config.yaml
activation: "gelu"
tie_embeddings: false
optimizer: "muon_variant"
lr_head: 0.00933
Each number is 128 + 24 x the weight over its row's rms, rounded and kept within 0 to 255. Layers, rows and columns count from 0. Numbers have three digits each. The size before them is the row's rms in percent of the matrix's.

# up: layer 6 MLP up, 640x160, rms 0.0857, rows 552-594, columns 0-159
# down: layer 6 MLP down (transposed), 640x160, rms 0.0321, rows 552-593, columns 0-159
up552 104:123131151108139112103140122138145129120119149153118130143143160109162097155126165121173138134088100107136131174110129164138117107152153152142157112083125129120121138109116158118189085081162129121116100120108114170137105121169114099140128132116105098175148110141144123144156159104117141123152139119109173138126115135130144087122149126127079121157113098164139098160141132102095086092105126169092068137124094172116102145101108136133102158129138108090151125143163119107090113168163108
down552 104:126148108080135106150159182105108120148163155100153099183137123117159109158123122119136113108102124096146113094105133144119167100109151122147135114101152119113112130107108128123099182100148078120115102127177118147175078175126103141125155144136104112118104123150114143129127147101133172132141132106146125106108139098132147172149154129135159108133065119183138161115129165126110107153133110109145168106071114102139167129110141119159164117133130123154094123136107092122156122127101126
up553 100:103135134103126148107100117152124159119109123153088175117105150126161130111098102150122121145093138172138119108121142125135150148141096127123161155136118123113091094107185150136082146114099093096137168105127135154139143102124120103071106135157120166130130162143090117145117136103134153148142144128166137064149129098168144124119116126130119130124155100111171103173128148143149118136137151117081112130181149145107111083125163146098132165142134124093137112142108115146160079088102087
down553 097:094152107113135119166151110108161172132110097063169113085137149139125128142081107121148083101111169126127095131137101119196127157100158117129137113129096169107136154128090116132174101112101118141133159136132104107140149127122104102163139110105128130129105103104099126143156089151120149125108134100117144122097106137112156130128158117108164171146153151111148125118102133123121164145120136149120093087147135144144155110135107093152147124123132135195131157166091146114110165155147095
up554 106:146106129173130148146110125124120151113101129123155126086138133151108133078114148159120118160116110132117093110127130115121129124090175111172097180169149108123102126137132113126120138149086097118091159148139087124087172131150153122129143137111136080110119126147141156136167163118128109175078153146111131110113184112177121104113140101125130115115108182132133130160176130159132155127127101089159126146102107128084128137094130110168104079131106140148148123110114148115131149076136145
down554 106:125153135093128092135113102119114149148152161151129155149090120099090135126124119120114116120113112135140106107152166112077172113108112121119139153081136135126103106124112137157170128115126148130118080144098181147149096117109120173159183136099132137123139173131104132173085154170088182124128143100120095139106151096102128129148112090129132063149137138138097140153098136107105089139173113137107136101114135189143141139119120139141149104142119123143143146114145169103140127153113159
up555 095:073084136173129145141178094149097110102152155185110102111104148145153118082141130139136092101109140140094147133153134116151120132133168115122109126132110128138136119088106140086116147100084145123152145154168152134106127124143143164091169127121157108168128095158116132135072163121128140136149154117108138091121160103147137136152095108135079157124127144152089107144098140154152126105130125128120122168173092123098134123124129114117096094146147114125121133176118127145179134120095095
down555 102:156150124085119098134095117128102126153117090121122142150157107115125115174125110088150130172147130113116113146136089134104136099140126129102171142153119122109129121128195088131149087155169087130137141133112116127134110153150156096129119146100124140116126197095156110125124133123154142111081101125130067130133137080110130164071123130116150084137147123106125141126164104141114151143147137112153114097095190152169119158114141142130098107117139152129127142112116149166099160124134177
up556 100:170112128124162124067085125089121149129127128106101184126130164120102122059115095098136147129138085126132137154135162135140094104147157121165119150152159141102125108123121130153177156102137109065096104149106156157123100131124130116124160117093148163152109130104104148132138109141156102118122183140114166131162113140134125126128125182120148141094162171117107147127124149075141115109128141109165123122141148121146105173112120113131157122131141084117092130121137128166150113126092120
down556 104:103137125128119104138149115165137122139114156135186094110135069155123153128137133126107132076122132135123158142159137108130130127124111128105089117130105106133122146146121114156134112143108117196156126107146122094102133101147156124159078140139149139118126129161164122125105113144061128137105123126169120118145113153151121136059124126137137113140125118156161129137123080187105162121080118163095174117091115132127171131166131145099107163122118177119087099111128120130123098103172150
up557 102:093059099113110109143087133130132124096131110118151117201090077124176130123155159118109139141107136095119114112106104164163127147123140113151153094156107134130135158127102125115104143158140089131128167139113131164108084151133105131170120126114123133123135137107133145141140120169147123098108175108064136143126117141109150135151130130138150143129177098116111095117106186114157189145122133115139164138154118116122119138129148115127116090153150075109102097146107152113115128154098128
down557 101:126198126077128091159124151123119117122069152116109150133117157141148090157115103134139111095115154139135156145134135131174153135139106155113130166121124161107128144107156149156101117091123163074161098117103127133144124108135151159092092136118136081145098118139088128057128129103119119126098091127158132104152160143114147104169131122088149156106123135163130152125151081137118117128138102111143102152120143137166071129101121149178154144149128145139137139153141119138124135098129097
up558 105:160139109089131142147154132102100127164107105178093124161112158147132140100089121111127130121075137115112152075147110154164116087094117137127131138138088104145141135129123087139130102129122148122146165103166144104145109171132090145121115147168167133141143080120139105119118154102089126142124176103114146109158136113133119124102120138140152136147120084150123137163117104105117104128097093087121191105163114160116152174159160122116115115144138119096135092131118154152116152111100175
down558 106:131136161070120126156104142164175172115116122121110177083184118131156116119127105119161106138147123123116142186125133124070143087141147104140084138122132131138104118159133134130172134088112115156100114173138132124123135101134093119129099102111109125112130135122149139130157127162116158134130109116149127152086109144145123123121075092119143146125105123152085154098105125094093148120151161177133114121133142122167100113122127137157184141089166131158129145150105135130103129137118067
up559 107:115101148114116158141130159140093140114121055119121119116111114126164147110105156111088108179129116127133122069156135155137117112145127138137087130185093109142153128136128169140079158122144161125153152094126122106107154133162132095113133113156129127110114105120149114096110137104108158125116163159158131190103137095166119141132053144132117112110123132151148132144146167119151132104104119134090127122128101124110133141152132094163134145154115118100136127126171201123103147109114156
down559 102:182158108093117121121161108119121091164106134141123130098129137109133167149082082100129110123143103111156127111103130107096140151117126127142122136139130103114140109089103136119168103137151115079106122151104117141181144129143130158145172099116177125131080154154083083112178139111135120164161170148106137116098118117120141116089173151156101138142142145097135133108081125142130118135083132129128132149123168107145129118148174168081148143154108124139143115154107151139109144157098104
up560 102:080126108114148120104166139107155176145154114124140100098150178068176131141119126121155129140161141132118151145118135159124098098140114084109120119142148122126105118148124082134125143129137101168095139156148118154150146151153131125096179119131113112149130104112098169083101109124102129147116159081149127181120157123113130095096120139152141120141117143117140145151115091180169082112135160129109142131183126111139102159119111120135075114170122119115132101157097132123130085146133148
down560 102:165124163129123084112130149115132126129126163118170137110141121130164115156112150163141142104093135102166121147123106116104146121111154100115096138151142121142153138120114136091149154155110064123099106118108141143108163131125069079174123074117136160116154097125130153200109133098102142119128109198112116127141116178113141131123123140105162115108128118101121110096145095122110099117115179082159137132102148153122114103164141153149131138096138156130113144169095133155139125131119107
up561 106:128155118128134118100128129139143132141105142154132145134124111158140139100135115141143086128156105106153095115099136156144152127116120122113113074182123133167130133142141124141111144141118158094160119131142130105106119167157142136135154127133150123130124111111171171125182131093143120097111094161086132106098160140146136065095129163144151150167120117140085159161161134133164089169151102110088097127143127139179153104099071107101112166107135118105069130113154118115128117105092106
down561 109:148153141169147130158112107137119160107133119101153113136149122144147111112128092166143137154105134097110116149168109147095154098123130145172130108191168131128086141140114160133105096103133167155132124119131171176117107088112098123143066165121153137154092082132070157155127115156118089118102120145064130133140101109163119142121129136124146095144151114135133096097083145107163134125107138129148096137129116126123102079130131167113140137094137114116155141122157117133087142133126143
up562 102:123103168095106123120139126142119103099157111103132126142108136144129096107136154123144162125141109144137147126133149160125138122096093103142151104106133122150110101139107117113147130108155161172128137139099087104154137137122113118152149128070141119187134148099121100160070134156165112132090138125161124126166110161130097154120122096116088168160134177163161133148165114133144140148143130104103096120147075109085113160148146156147129136096160164089120153162116132075100129093152110
down562 098:109131091128138113120134107177100108162123109117194098130114143109129133179095113111115090134168153134151114110166115121091148168153147155129092159121124095082174140104139116149088108134128110159141111124143089143122134142106136100112101108149151161141136118126135165112161127125105118113145085101104153145160119120115106093143164129114133150155117067138091151126113111104090104131141111157184141120126148144133112160140103110158099158200129101152142151130147125149121111132124107
up563 099:128154171137128144161111104099143120122170094125126135095120131124110138149053126121122099126107127113113155159123120149121122154100125115142120126157131126140126095149145177136145067155129164154125136123073108113121092134103148115087140071151149153136099127114160126142111168163137103129138122143110140161158126058125105125145135109165139122120126146144123134179144129088162131138099106181109125103096118137140151109119121113135124075141129114155124109155129177151108135115059141
down563 098:120133127126124089111125134139104127140085128154148153102127176120096130094144142149117132104124141139118126069123138133207127122143136145121143136109158146154157104119107149117114180123135067106120136128130108154140112107172152138110134143118115130116158081147167130162101089175084137112125165149126114135105119096174106130117139165105113137064108126152145165063128119135117122140133133104122157125117174142130109168113108131161123138108113111114154136075138119134139072143134158
up564 106:150160160127112134153115107136143156115134134154103168111131156150126054130127176132121136162145068141131133119129168133152142129082101112128094089144122110116155173105112153112122130158126123095081106115100126126108103156101148114105139118110106108105127126131155088147132136139105126127171133133130114134128081116134156155117151131129157114076110129152138158141150087134126136109162135104108073107177143134192083169113141122138084092109162131153108098157123128148118143119136106
down564 106:105098099185172107149124070083091076094102116149135148186137105079122105123089128134130169124165146096136157137118143133119106110122133125152172091161108105101113126152135143115156167165092129126109132127123118135147140111129149098126137120152124159103100112142136130160123149123186166121133092177117108135133119143156138113160115156128106122100136162098125106150124116115144117102112110127146135163107118114087137090113152178145120134162137106104148101152099157127128137100109144
up565 102:096148141146124141093136122125180147090098129123120178144118122107159099122135161139152138127125103092098114113168147136103120146127131094164163203135092161139124132112093132092097150116095085121149100082125169107152146112141154140121122123146166137102129081087100159107086150136103129138114118188079166139117136129172104149119144134135122141138097119140157108123122114164113150133106114107129133117112102169168168125128108152146125135137128132128160117169128133125075125138115119
down565 104:121108140133164107114113108107087109132169131167095114145135134121073142139074143167134105124129130126124134187118120094067148112134061117108089153127141092121104121111159139127157119125134111143131122134128083144121092137124093127149136141104128132177139112141162103164164147117141162125162120084131103159115126157148133187118119096157112132110086128075123127149145131116149135158157163091151162150115119121130106155143107108102164120141131103160152149124106113123140152132151173
up566 112:132096161158094123146184112079128143165175139129142135099101127141097126170130168113101077117094085173108128111183160122109109135105129152136142133135142108119138120143158094149137082151110120101159139109086143153078151102159136146107136159155185147118084103145116109127134155147116134146163146117099114119135144141110108132119099128092126124128094099163162143130117110124112083118110156136100100119105098134146141123137094169163154105143141125112109176116110144131109143121138117
down566 115:148137109166113106181113135108140160121145100096162143101136122098110164116134103158112148126099146118123153138095120136062131123085121151103125118144132145111141129148105143138135160144159127082118141128098132144115120097121144119152172167117177110134119129167101148126141117127108067162074161124106123111149123158080160085156128121146128111187073120150149124135137108137138103154116119143100191144108143124117126115093138116138170118104144134123126128113114127098156153125166079
up567 096:169123117103081104147086135102169110164105143116132123153173129138165125153092143134094086108137119131101114106113097116135112108108131112133182150108118145132124167103134127128149149121079140088165100124131144130142158128079118120134118107128131147106177124134134134157147109112160143136134119111155130113140185128138160144135159062124134139116119090109134120161180125148168164154073122157106090122121145092098129161110141088132101146113127114131131142085157094083126135145119133
down567 105:108104153162103122128138112112104144148107160102168176094109172155140131122096091168122119134138163111161139102118154116183129133120135126135115142112128121142131136148150139089087130065142146139108117150093135109138103099154115158094136108124137141163141130132111130100163142151119090121128118126150125117116060157166113103116088154110090157137114128163151122115111118139139140105184136108153114139107085149126101103161119156115184095143091087124126143139161116161135120105174120
up568 098:131160133062111109153127082089155128132148114147093119094123154122161142101118151108151116133169115163121114115143202109124147131150132178104144129113133118139132136132136141118130126142101142081107127073112148126150162063069125165137103132130103134115117125136142216172098114122127111161116104110124131106104134101090149125114125173132113124145127144125133160090105127157133131119113164132156074137154120118117131152145128129103112123114110131152102154160114103130096121143120151
down568 096:112104138104138177098147160144105123074133153152140135145105091112113167114141134095109106122119126162148144136178127180131181157133142128143090153115096103109164135156122119155083089146128132152123133149154125160115115142139126126147130127150114094145141126125107050139134150118170121150129158078128131087099152116114142128180120116087137152127114122127113116143151129164109102107140126107137105122085133177127096104138126148147147113141104103126141115056147122163093141094134118
up569 101:127091156143110124170162134120163132158143123155138121151126119112151136123083155108142130148135109134145134131103122126102120127125121100145145120140077119076101127121160187109130135101117128108107194106093104151132105118115125137156111123200158113145131127177155129152103114147153146139161144109142120129126131173143107102117096163128136155141095091141156107105094133103108123120130116122154073124170078139132113192084147115131111118112111146140141111151109144154096089125180130
down569 095:152130135126117105110094098109133171160142117158116139139123122110087140099151125082121121162104141113139139128140137150136131124144158154176121172134125140157164137123130101127124067158127125122144138122120162110119128162113140106139151080124129160128109109084126138105176104141153124113057106130152161115136165143100170103152182151104134108098138147104093144142149170122130110131095123065121113108140125172114103114159107132139070121168110121104121113133147158122108173093113139
up570 100:134134123137108135165096120113128087096106094172181156122100172180106129129126116123144086131116116135173094121123109156133108125147115085121130144102134075115156124134103133141120084179121143130190120090118096120115122130131153137077143105144140140119157107107136082113126122154103133147164127156135108128157077122102102116122114141126120134166113105116148156131091145162173142125135127147117140106174138145093122123152178101114140129185129173122120125082143125131110116132132165
down570 099:142147132137126190113116159114150123147131121149100098155139151143123103080144132133131167165127106155113154130126107134069134126114117135117115116108122158131139113092140106126132135113162158108066108117165145141157124139142106139147112185077153129138120138127078147157122111122084103145132112090095119118116158152186138168121097125141080116148155131119148138112143153124119113101085100125140127102093090162142114114141111145150102141115132128150096132153107061181125143123165156
up571 096:153126160181156162123117098140104148105129093145124123123135106124136120102155112130096120151136119111185192102101111100157130142105157131192113147131082095138081137076137174086146136166119119105144171139119153099111163154118130127135141114133095079145117143118088135153176131162131152128120149118174144140118130113143128113109132154139095103144120120144089123120169091119106148128161123098145093096091119167116140128116124127134110168145116135122070137123109112110129146125110125
down571 094:116120117106099104152180129118144123135098157087140126168092135079136144134129123121131163105159154105099083156153124126150147145131103131117084081130126156118147098137142115132123152096096138142155114143110099141126101111147106132125144124160188140127183120129110147147097150135091106131144104110157118124119123175094155123104128095104147170145155124172161153115120146105162121090106126109131115113142138129116172112113105134124138103140135114051204133158127110157137093120142124
up572 102:118137168131099106177107099120130109134097111160134125102134140098078156129122151131151100141117121156099119088155116101133112093137084154120140125113126130112155151117122114173108106136126125106147108131094138148133200078098190134125141155115107136113118128143159129132146173129133111145086119116074158116141135102133082144117109146130157118164110121131103100116168114111137120101091123194134128171121145141093105128092166164163147149156103157157129135143104114105147112113119150
down572 100:152079096126140138093149105126166150122149120101106119113128139108128098109144112123131150111127157102148099116124169113098136146151152144122128095102116157123155143111141132157120142148114187091145096126117112137111109168113146173132170143140143107124123124095118158106124169099082173111148124110117162131121113161163126136156131139157103168090117138165131137124148118150111164160126097121116125155121141158141080097115110112162070103126117197153139118085146075096141100114121113
up573 102:106076149096110103133158122111090144158158138138070098149089158080122116120130090155119134116096112116132146163077096139160095100103140134114115121142130113142110132123089164085100130143129141114158128131104104154113141149152104150140101140075155151148116134148151143126128133153120097104152153151118166152151108142125135134156159186127113155180186096138084125144126119138089124124144108126168139097068162175130120104160139123110121150138129142132122127140109116144126124154136128
down573 101:114140129157149177107108092120099144100144083119127142132153125188126112188126148099101128117195162124140099114117145157094129163110137090142153150113117149139138135137144085157138164125129086149113136124170194096123100090104144123164114106087143124130101152098117098096109113118138130156149138111093127131136102108105137120155121110129143154163077160106150121091126122143158131136097190160108156119131121119131153169106105111123102100147113116144114125122128139142112122153130105
up574 096:116109138104177120135127092148100139122149156108130095149188114162135154154162134107134111176131115118158131108135116128127139141144131134151101127097134140132111136138157129112140101128126077137125126116140149087165075119103125120123114109141109121148148142179136157090148161139148065075154147109146124119184096129134107147098127140115109086153114096106113143147121148129146087143102106096103138116157127135142149097144121162158112148075089107145142099151174099112137094160077140
down574 095:157109148095112126093099114133126150113140118134133160106123137129099090085133113142145130140130130173163143113111161163181114113153112174086093111169105167140115134118135147154116112135114176126133141136138146130181155121148159107098123121090146124132143153098148110102104143118099097125133125131132136130139157162177161131107140140101127150136123061133089104069163114091135135080128084144131162181136154153086128154123109083108148116122130087130110120135130108149120109150121113
up575 099:126093138082110116108165135171122133145133101134097127158149125142132155140149142116136151162112087134183112147144170118135123181107150158133166177146111139100137174109123086110166098107155142150119133148148089160151140159164120142132115152129167097162118142091112122122119135078137149129127144139104096133125115145156141126101146068134114177127133139114088096093094111129149124110107087118157131088155129111119147122166165112110125139108115137142140100110151129089073133146135149
down575 104:111165104110090159100118140106148111160131115126132136168107150100155093124106122110153146157074132128115104127131128088124093111127079112101131130111165149091140113096108102137153153125094149125144173128129133100133137133119169119113113151089121142117142107106167102100153124158107082130133135158160130090121146112144089111139089151153160150163159114108157153101178063152099075123138153112102109132142158162145121150145137171153123143136123136104125118128172156158144160116118121
up576 107:118116120149095133122098142140164161177128096123137109120121150145107155149124136121126143117087120142116152116123177137079195118125159120112113149135132141139099130156127113117121139085088126179103145112132125127087153096178094145065127140145127144155129137120140107095143114134124094119161170145104110121136118100149118167129050163132130128165144117156116150136143159138145091127104125114103147117110124159121118108100121070117118144156090147145143155194125131127095133100148140
down576 105:157112092109110141151180138124117126130128127136136120087162093109114115140158145121106116134118144128117113168106079142119144125167143169097141075114097140120114137164114089161107144133120166116132130110147113153110123131141121091115075121152066098135082139163129103104115151127162114142161136125103130146164130093114167166082190084128182134160140129157105175130150121161085106119149124140123099120155144155136135106105108137101127137121114094164119130146146123103163122123127140
up577 108:115111106138146105150092078107101145121145086109139143093110164134091114091126176121124112108086103161087126129114106117157146179162124133146128185125084120145087129109148094156070121139151121138159112143127156118111181166125154115112103122086129138168123132119144134090150153140126172130096136154097145096161107116155116157121080123129163131104104078145116161130127123108111115115166141160145127128096162116105115131143139115132179132143125101146142103143130110118115121139159145
down577 106:162103131129100136131174139123181133145142160139107112168122111178106098180057108134159128127141107113155149128135092124123125100127111177149138116115113153167137141138077128088137158138116159138156138109115116167101114107124110125080099134146114113117141170158157128156105140165113123103097101113178092127106100107126116125110144101201119107090109121151130134133111130137104130096090146114137137149109120145139152139106114105191089116105148136169119115127136122138129129108142136
up578 094:169125152168158148126167112129172124112106099104114128144113091100136160092110091142127117099155097128086118112118127163140132127095109099154142104125089095099133110128114171116131146116149114115131142128102094152111147131118179105127093156158172115143149151150177099105155145143130127135139127121109131137123150127073136133130091136112085176136126164176114140091083123155155114102113122134122150123146161156128171110150127132102105128162165148142139076121094083134158111134096134
down578 093:108115117108070112091128126099129103135152164128136131136159143146087135138132139116159126113101127141116142161143124134209086129138112164082101128152151113137105171087135096123112133152096146160132140114141088113134134119145122114100123119168107111122167116105072131148151080106140143119117112118150124102122108135183109125169174143122157083148172130105104142150139167104120150146148106148131106134139122143135094098130172139149150085143150086093093162150124115151146109113137135
up579 104:142138124104149172122092163118115142124125142178084098148184134176137181127154120150146125121127150119119124114124107107136152121121133104177120099100072133106120163155131123146166123144118133159115123127104122110134110107082105149158123132109138119122133113137148153089083138118076139137109126127102130116165082141110105142139099152141126130098164146141131141137053124125119167108108119122105196110106124128140121125128119141145168190131128127134118082156158109107087144135140170
down579 112:139122166166137126140132105117140130082146160086160084109164113115146143094129166133161124107117132135123072137141154160148119112103157137118143146165112126137148114186132128153091139134172177135157135174102180154105092108125094133119124134111117115158089125145112127137116140117093152139141132108116144118122112098134092098112081141116121109113100144092153089095143121119164094137149111121089141141122172130122141168119109128168118134141096110134143121158086101162087118173104119
up580 099:093111105114076171153115120142134129135141141123104131186128137142130099139171057105146122123139089062123115126114139139156111142161098124084162141120132158117099093090105120142168162197120126137144110125108124101132121140139120078106105119124152092144134120170114151155141132129115103079135116116130142117153131101149157131170131109132140116118138147134134113115104125136138133088157111142124087170105137166084169117147142138111136101121094142160141134116087155129160155111146161
down580 104:137103150117164086141109116100092125124132104124148123117129128136112164100144119153118152154178130163168127140082155130108154145111145130159122107098130117095085141148128110103085116116148138125124150108147148142134118130126123193112177099134162161113107101075153112109138135142121158161135142125135107139157090131099141134141145114157121149121138179158115158144142093112140120187148143073128174063134100097147099111128103127095122158122111097086100130111121119152155105141117099
up581 107:147149117149152142177118160096108106117128127111079157131169157099165124117150123168152123150139105137114141140107140099123156145134118130163104099116106108086124130139136090104147142102129103170143131128113155114112173120139097122129149134123053142162143151117126160103095133126134127096114163115124110113110138147100153143113126098136094164128131163101104147103138112132172137186059088076124142060128107126119129155118116118120130126092146140134163114135158116164122144165113137
down581 106:124118146119155136122104158137114136137110138130136151122139122125103146147131159170108112181102076111112117098155121127121149130159112102094142146158143171095142113086163108113126149129109121176146116148093141106142119138144119135157096102085147120156116106137129166148127157064115144139096139130126106129149156134151139119161088168119113116150129088102117096114107144156082142111116128160072147150099117173136134151115088080147130120111141102136139161190154154136108104156104080
up582 104:130137135137155130112125132115138120100135128099082145131130136084143140140141167145114151119126087168125162168136120134121146118139154150110120136081150117130124137097105144133151112136125128107098101138090122134113139103167073133108113104099129119105111132070101202065148134157161152145149105156133070096181146125180098130095151136163123125202132112138134133133108130146136119172103141130126132140125126127153120117148164142100139169114107146108133143086082145125132117101108150
down582 101:148079131132135119106147077122177123097166116121163111190143136153121111124082149116160153152134104096114151161146143112125139144154108114098165136114131148115128123119176121093122139104178083116138117117161095102117090162100090125086154129088153096146126127097093148110133160116151089138113140128136109128125157120151130148142072130135101118156115123107124169112148068157102094128149161119160116139138110153099102124148137152136104147158128111107140153138104118122121145164162141
up583 103:105157139137195143167145096145122132105142090134127138174093114125164168099127106167112134136118112085090086131132151142137117068146129124117147132115118163123158127083148140135150097132127168177122138152150172152132156142120136112115085113136113131127099097121087123114134129156169146125169152147160104132112167164126137142109148120134165141093186139093140110097107114162125108169113129115088136117084098092125135116125096102133142125137137114105119111156101110117135089142142118
down583 099:153158110089105145124154160156153098158126119165100115136155151124144128133134097100124160123112095103112125124145140156134117119141096141132074102119139114165130144145125073123115135071115117139097129120114094149135123150140148103147086170107126088127120109110145127167103130139144149099166142060154127104156098125121129152164064152091157117094096111123116154124111138090129099112156126159151154150122160171107177134169129146121116103111155141119128152101157101147163138121152141
up584 102:090135108138151113150110155124154112119114150126107142119115089181114196159126138162136095125101174134140121098159098142132096121183101177139142108115123144125135134124084107187131127114108091166161138131114139097133127130102152101125105116141100135121114093158170081098132153131109152116142145107148123188137170126112150141153128099115165141161144121129172104147125106101093135108149125096126158138125144111104114184088154132121131100091123097102154147141144113128118120099131130
down584 097:153185122133126131131109114128109113136143123154178105150156145125106120118151151160145157131117151089162127160089159114086129108100115150154143128118097096163106106103156148132146157191130117082114147111148133135154134138159100109102122140085130150153123147116125117123146148142161163091120081140135153130111083089160148117089097128112130126113121166144116127145121153130132091136108157135108126098134124125117100113156108191095104150110138140132124088171093084107132162079092128
up585 101:129110129123134140129109147138135185160097150152142097130144129134119152170102146120099100105180097130128139138166113107175171146135118088107157145087155118127150113128117107112093145124101125134129156106149132141114101127124131154134152120149104118161089160143175097140134159144089109158144112116206166132145141114109096123114119144110135085140133099123072144094174147094116088122138154152095138134114135140115096142119179131104116072135115127117141133088093125130095103116138147
down585 096:066133080141129120103144158152135084145151136133119101093109125139167120100128175121127159183120133120128147121087105111099092148175121128155081123189163125148102124122134106123126145103114122120143113138070164143128150149108127132126102151129119141115177127132138121133110154154086126099122137073111078128115164101140160154123140152159152142106150105163157122132134116157088143111092123132157113127124091156135090145137107133129132138165174133108097103095166140124147106146126129
up586 099:105132106129106172131062159117177146153122092146147144158105171111159080152175139126135108099091124107181101134073134113153106113138091096129135144153113116152105095163163123108117115130097176122130149099098171130123137110113155143136165116107141119092152127139132123135124148113145152109170155136134133149099102145160122151159126089123103090115130131165101142126123117158143161151134143146115124085140133088102123134144168091140122108152131131084114130129131155094110098113158131
down586 108:120145108112148176140086133113161137101144107129133140132195113100149135094108124156130141114084126111144149102133128125094153116138121096134139117145117139141121114127153119163148179114128141122147115105182157136182106084138059140129118177121069106118102161147102105152153145123101138105125151149187141095164163125125150110101116159118132138138137141117128075092121162160129115128094155127110140122113093121077127141129107103121120156131160122074110120127126106139150152147144122
up587 108:138191136094083109164158120125112118153163102141129138144138143114123104166107136109190108112144122153158159141148114139137116172113113121149104105127132109107149105130149140143156094082101139108125141150150104125112126116092128102135147136131114140079101156075115112092114163161151121111165165104123110120107127176118169124153087149156112125122120108106148128092105126136126158138134166113103144136145150108126159115130168142110135152121131142114118039124149116076121096106102140
down587 103:141133123135159136125153139124140122153138194127153132102103122091097118086099074137128125077125120073110135120154126106106110119114118136110123139138136142165087116141121136157139121166102120154129157175066145117137163120134133100123156107151118134129093136148094132141163137097152136126133149127084136131113100136130086129090107132151156101095144134121166118147150119174128112097146130163149131136117132115168131075108091127183167119181167117171144113135134133112107114148075127
up588 106:106127112151154135100102144166111153080133141140152203139080163124154117130131131158135140140134094079096102116150201129111143156096157078109131141146120099102148173126103141113080137132141120181117108130116121144142128135096158107116128139135113106115177113117130129150124151143136142145157132112124120125180114107096103107105136115119160151153134125095154149119111134117104106158098134148123131117080146130113119137128107064160107141136144148154149154133154130096118148131088177
down588 108:117150126130098120118148084108125169092107181115129116129212108120165112133147161135135144151159134129152132147182156117125124155119141140130142118098121128084138163126076175125140131106154148145127146154115147106123109136139106095121126095093159136094161114187135116110100087130094128150137115109144121117120116144137152145106075106143134144090082177126142141136101124142147119163148098113111126111070122135102125108154087133134166146100101092157111121126139129153098107150127127
up589 098:130108136093082132092170083118128133128149107157178132138130123113110105118150127120104096150106130155158126144142182113130155125103156100148100133161160129105109102123105150111116091102106098113069132171124111088152139140106105139154107151114162127126098135079135133152116130122156131136114097118134154154176135151084095131100121107160145133137160127110170096130138157123075096126136117104097126096105142164131156143129125164168165129171143099162136086138164141112143147112145134
down589 096:122137183129170181125116208120122092110145140106169136123131129170114167105126147104115175092102122107095126119144104093145098103153128143113169112099145108118093134133130134116125130136144128135132129090174158139094152106173184132098159119132127132143119133133143171080138126132126127148160138135127160130108148095126132173156128119080130136100116097146104173135140110145106113119099132123104161150126099106113114127106105083112146139110131122125119158163086111094095121101156122
up590 104:125121154154111120145147134124134135112127167165151134128099119112136094106120183096148143154127128171097140085116149114121147129126126108107145127123211165113111128138165076126121159135120071112163160122123096129154065198102148126136160127136098151099145132143096127130140145110095157097155122122111120149138180119125086090133133116128116096085187117127130142120104129129142111133152134148155146079123112127127129134128155138138137136128108164120118092122186115124129159150125149
down590 097:079113135140083128135128133160084137125143085075143152120115111146092118165157117162122179116121141118138120107083164118111148148133108140123127132138112135125093123132143094154149138099101133168129165147149145129111090132140117134116105130171121094138116131159126115115127074136163144109088136148186165161150096102082120158084146124132169146110096119127146137120167168166120135109130137086111131145132145078115124115145147120094108139137107111154164143183128126140134095097091125
up591 095:138099126147139110131138129106121124102147126113102125142102155138119178147121126106126112123104114121124113104123138113145125144123123168165161145105109092124100125121180157085097166157110116157121106152154136143079099137090131080101126110100183125161129130095157116120168086133149135104146111116144122126092151101120152106124149103130198126092121171133165171124180122099149126116162116116114113110126137135124145127151090137092142130113099130105150116137134093137200121135071100
down591 101:162123125109127159077093136116130095135116132150147119150125125140158099113114080128121132122172144154174135128141099105085119127161165103121116155147148160101111154110117092120127071105141110154109111139135141108131141127149101181134164160137076178114117139137112159148070188092118120115140121111127112116166105134194126129152136119168122168149144116124148121128090120168122139080104120106141125104123103132101069134099153136151099123148139140135125133087122143131115124140131148
up592 100:106127159142114107121116155080120100137113123150164144126149117107121129137135135114156128123128110082090105150135164118119109112152131122128119164171113124159167101091160138110097148120135153162104159054131124139114097106132127147115137122112125123107148119131158136110116121128122111175108171134171118127190126129117149143153080144091155141138092115100103147112120138149109103095091123187177134104087111145157102180110115122094120139131122159166095094097121136158148158112136158
down592 096:180074112148153111136139109176163161119143133126108124137129197127127114113113107115160104135141097119110160113160119152165139130140101144117119085133124146138099127165124115118149096120157068118128082196104125114137135115125110110115103132165140140152077126095121130148150114129103125112157120131117136153116109107127118159093129095151144148112168136101132131128118154121150158130106151056109120137144161143165124066109126099177135104114138138102152121125112131180149114144114111
up593 106:140118175097127127156106104168118114138109149166108139117127161137113124163115165121129145096116115124195123075108105075136154114172133111139129119104138111140138105114148115151151118132108110146142072096097090125152115128165148114106154148147123168140122138127080156119136146173144142145149160103094102123158090156142114103133117148132106152133144089100143113160157133131114121145141103148148123178106098088147151127138142117149111105107183103116159069107118117133097132148106161
down593 115:140159116131132122132136171141130161107099106090070144100145131153160122155137132134150111127167165159106050105102076101085127099159148082136127094184132123155145119106159156128121100144155127144102168163161103159148153156109161125146136092131135138146121153128089113141146102127086103145119114137117112141144106107128113129114161106116147121133104118105131121114178148093145144080134143118107129107099168123156080158137136094131147123122120146120118128107139101107122137145172143
up594 098:105099166128092117104154126096104145122140156123178070122149133114142121095113123134081122144097144085143170096142090100135112152092141161089134160098108108133116158121144117123119119130143156087104105172124144135108161117137108135142139153176150120105079158143121113109140113140138127108125111123116125087130120125172105150108120153105151102107144103130085125128096165150135128150136130124143108117138149101182143148123153178188144129090133091157146109141166129092157097111147148